Weights of a small GPT-style language model, trained from scratch on English Wikipedia.
Size: 13 layers, width 64, 2 heads of 32 (1 for keys and values), MLP 256 squared ReLU, vocabulary 2048, 0.85M parameters.
Training: 117M tokens, 3839 steps.
Each number is 128 + 32 x the weight over its row's rms, rounded and kept within 0 to 255. Layers, rows and columns count from 0. Numbers have three digits each. The size before them is the row's rms in percent of the matrix's.

# layer 8 attention query, 64x64, rms 0.166, rows 0-63, columns 0-63
081:141123162111091130141155121125063143146108126141073067197141134116160096108092137105138146082146085111121117119159152169146116062115180096143163063079197146167131154168134102106082102156098139
128:147129135115076118179164104101111109163117044130113091179165145114169134106176058119109186130132113108103091106069150157166101135126171129177166151126161174164156139131093070136124152141098149
136:169126141091101126170155114113092092159106066089107087179188160077166147089172052114105180130149121112093073126071164155139092123127158117165130106129150124164172162127114088137116150144131156
187:072143090156165109076089140150130158115152167143163178074074109182106092136093180167117083131080120153161166134176096098134171115094132154071091127120095110095098138152147176125159108124112157
080:139138109151128141166114145088144102115130155119117100104193177145126175140055159088155119129083108156170099157081094145073100072167095167141122115083094120198061116097132120089093130134152148
111:119164088141185138133111140128090147154136152168121117103152102105166146129180121093138186084090170141129103130022121124140110159094121128141087098158110116184113116099140123067150129082185190
096:111088145076162167119121179133129139114194127126116085166069082118175123195144168130094141134117139149106104213112134143112126129089173163122159088073134144153105054170143140115097117150132147
099:138103092117163121173171100159137116169125112127115127108129110182152129106099129094129103066122129103114186106123127137124101040182089119107116133106169128136166175066122196091144061192114135
148:161126159113072076206141115126127083149096074141077084197175141109190117103134103154118130156129097083087100106101139166184114125116158123176185090120142146156144147101153101119116137130088132
095:105135106148145109077116152111173111075160176149129192058109099105087126175076176110146103152112122132165141114150108073098186097111090157132100130112105113095098124111121197164165120096141077
071:115095110105126155131148117110185125124169179126116130106081113170095129159083150098160105144129141112081174160141144120123176116112103132170173129160129189080093085095074129118108072069182062
076:118199089104122094098129184171123117153152111160142194125131153133114127136151128168135124091134129127137132106136064113153117185058157130073105120155077101125146137188182132100184173154074102
098:155151132083147122139129129146147155102122090109129104109036128112146084086126131148162094167167128083080150157114138161109191121111181115123185135157128140037143116127103149103141202153131075
106:181148154099135140131135113085202125111144099116098087157054078124088097140156116121129109144169140091106145134152119084108169138120105099088139203145167089129154141083148184207123146157145104
111:150140143149173132150139117151118105132166160043132103119146067171102114160110106144137093123130122109183098115081179119126154125170132107066102171086151147188140119124108153139105170156063049
102:127099127162195107165136098116167160115097128158117167172066174086176062118088130126091120081123113106156162110160127122108139159055166115120165057175128123175119130118072116133120146150120154
096:143146132087144084088096138138171093097130131108125098119117148129164150104158077127084161139145185180154115096170097107120107123152105115123065179116164136114207179172188137127176145100100186
092:156111091098129152134125118052170135089113088148132149139201090153111116143149107135128124108104094119082172181168075088163154130140117105110055093107148137060111169154128140190114160156109166
105:197135145136193168149173061153173144172103101117167079120125198084117109123057141095114137133123167137131097105125095122121075098107092111113137140147112126137164145135222136152097124121111124
096:142142101139103123156159198122150148072129114091092146119106086078138155208100131086137142148116161116110143144086103128142153081099126152153122109103144089198103124188140125170148068147050108
099:177138175101059136114096175108132124115103142058137153151093138138125106156097127087108112108097127129134152126163137116094087074151182187163144070145068137106083159147124131090125204097095115
098:125100128198150138136129106112114098156084124096154139140142122137138103114073093135060144065099073146153129166136095085168174125186143126104139108162162141104140132124149168145099109155080232
109:096127084096169075112116138078074144110138129121081139138072154127138170139117140139146186115145183170107136162147142144089180169143156191105112139180073134103151141151136073133119074079088097
105:090084133152192140111090151083113099109102067147145166115130148180170108141178096150079126133147066182064120115157144087159154186152139158166154131085158120156096123170110125149159161110106135
091:145101110089175151100085197161113110137165108094127077095118086090096131189187132121162165132146161140121126150138156110094183135161103072139117071115138103101136113112062164121122163137197132
104:119081157136087206163074219087158123110122098127140098129114110136134176112185145090116124148135123112134071167164097166142099141120139134160096108114064131143109162156045131163143134146136144
114:143158141083105148152132133090145136125120161144139135129141048136119124108150108141126135107115055096132131130050120120161089136118116213126148200153098131133108120090227141137094130067104164
098:095107163145094138129163068205108109089162140110123152109128203116135140117162121167067112173133074100139111078148109048135163173117125140125182106119139125147140073148106160103161172136104132
101:114184134065100125140136118141129101127158144185086113151170154140195141065147091167190072172143081123149152112141178140117151144087153102091120132116156118122109104103144155090186074103084142
100:132120095128107108097097134203096093132090117125130161128184148090103098103147138135093150155137120115144107139123146226146111083192121154172101115123143126136115155169086118124151028165094171
112:120114216134089115130052152106097169091145109134113137134168097149140098068088116126129118099154220125140134073137138174116067160113160145115148144164151124112190162088095135146127118149136158
073:164145090120147113107128139162145102086088180161138128159123131154151103108157123129135099139137181062115140114182162107133136149058073105164072046142070118172135176099148123155160083136100107
062:153169199092099134133112097048130154091122148188121138174130125136142096167140117085163105142077138083111162186128151166152143111127133112146158153163125119153127126142165166128089217182096130
061:134086123125086095160157111082139095121106113094127147171171156114105083129175107118137153185110083076089114133161201141159141078145161124162178105078087147130117140110108149122116156170097046
089:115103144161089107147160070074159143138134135140090135176131160127106086093193117109131158148095099068128073179168200155145131087118160120187137179108114124137124162147120108083111155178104094
129:131178085143138109089083164150095131158150142143190077057119120129149123075079137106122121083172144173143181110087090103154122148096081130083103128125134103133115103166170099174170081095132161
091:130157074099088127148065141157107134083180221123073171110143130084073123113160176120122122103126074154133148107120123122171146166122127201176135124113077123145113123150101155072118135103130134
103:137183115133060122146041169108145134110186142147118087116112092107112144098180144082139120100149085155177054133104133184167139105143149160092154144072133130129083143128144132115135083142119180
092:126148153128141140117118135131133157096199140168046164085053096119094108111141119164123072121082089102177134117123112114149151099117133143151085151137107153181140091130102143116116188166123039
138:134078084134150114136106158106169153157081106098126115181118133140163089150185129142124102128142072162127152080188168134115112057193143114096083116108090099104121125148170176109101057155106136
066:136111123138106071195146099114145096128075103143116152157173163110074049110186100117125144164140096085068095156143176148131164086145167187146153109090134159148104140102109163085101137150119129
052:107148130113168166097145160153143122160130124105122091097094089190136182149085144154103098074149149219141134100084043086079129146098106107110127072178138118106132111120121095127136089113154159
050:136092135143101127129156161163114106099068110094088168140146071211162147153120114071136095150177182157126143134171082129110104175183167119153187105108073139109115114092099094117131109092116121
082:137162149143060148114140127186118104127130138155130086116164161094107131099131132079148158147166116135136099213097093141168140139088104073091133150078147130148136138123123148197199041140115132
092:106105107165124132097134103121168090115111094160151118128168128136114137092139141184146119195156083142087136177121065145099142131085095147074173130113186128033133101145163129159172087136131075
114:160126160119149124123146094174133184134144106185085111091087105153093096134190116159155161175146096080159136089121093116091178086182120056107082131138115113141148099096095193164126108145122106
081:114135180061143125118119142151132095080199143103081146112189097137130156119084117210175168081135191144132091123091116171088110149155118116135078194122145102144164126108109126106146153106132134
096:108170139123117166145144058133122155121122154166073094151055146108155119142124149098089105170118111107140189186080170125130164134123125178097167148092087142141084116112129088120183087185117174
095:127106106152143143140073167166178065136111081104216098114097121117154118095174118110128160098168118169104127127168154124119129114135055098127100101103140132169182073121136110166179095153087156
118:121068111181180081135190071111182136127101112122130112126127158143148135109122116165107140160124111160118163120185110065139162122153107087089121074192136082106146131123118174178118132113055102
088:175108105119089116116167082100132093135131158132155098104178149119076126152104135152090161074118129121082156029137146125131141124082096062157122225168137106133158163151123112136154140160138145
107:106164144137097153124097076161153127122138131140129064158067106065077128106192160099131141137168106109081134177138140188085135083073121098136121115173145094158140147144090092152136091081122176
091:159128099170131167129070101133104108177105202099159130134112118133139124143073121141105133101083108148123092167116197140085138154116162147134137162084123164155126128153140053077177067112158185
097:157121114122116085164117102146149121156164116097132130153138158131116118185141116186097134113089088102143124078125158113140169106076088144124142162129085107115045180130160162067097187197073111
093:109128112133150127134147125119153136154106120112099171236088178149137136165116118104095084108058122127120133157140121137142160126094153175112227106121098162138117148144117100091100165103048158
093:120070128176139110166040136110114126146152089163157120113146147126131111157089128160116145176141067127176135140130179120134137124137138164151132149097081139112107088171222080117143063146135079
105:145113165111154121134116154164143134092115093104114126147181086112176168138148117107170124159173168145104126131118119101105087170189076086100100038092169132087122069112134141146112150080161067
091:139122126195180117120110114175112198177130126117141099092086120126142141083104175103108168111146119104133188119100114133080113152121140101139133129170125133208105103122127062111146080055182102
073:130180106091116087164114149113127122127209108095119134096142121098095130110158135198127184091112142126168049088098124103124154097151152147174101199124094147144159127114151160153107134158052123
101:062103146081136109104152104112135071109135111112179139105160121144097132140133148133113138181141194108126090167150098123088084160038125122107163156150174107069188120158093157164172136139145103
080:112115136152164046096152145105131099147174082119093105134172153100152106064158140131142094141162077140116103191078126081168155125142221091109127139115081102156138140132140145113075112104113107
105:167191123141059185165086159124108177141121175111124085117130117066080079129201142094131133073169152129119140096092140153129114072105150115148101141144096096166108124103156110151085145146127165
096:130109124116159082085070174144086116135102109134133154126117103172158086150059167146167158116159194099141108196160079152138119169123131147110177149101137135130127120149081149055131079071136132
101:105093132102121157104141075147174124112115148176133078076123084086158185130127130085189138173160132114103105192114127109087098202140096121124123112105161151147154096143092133138209102084104136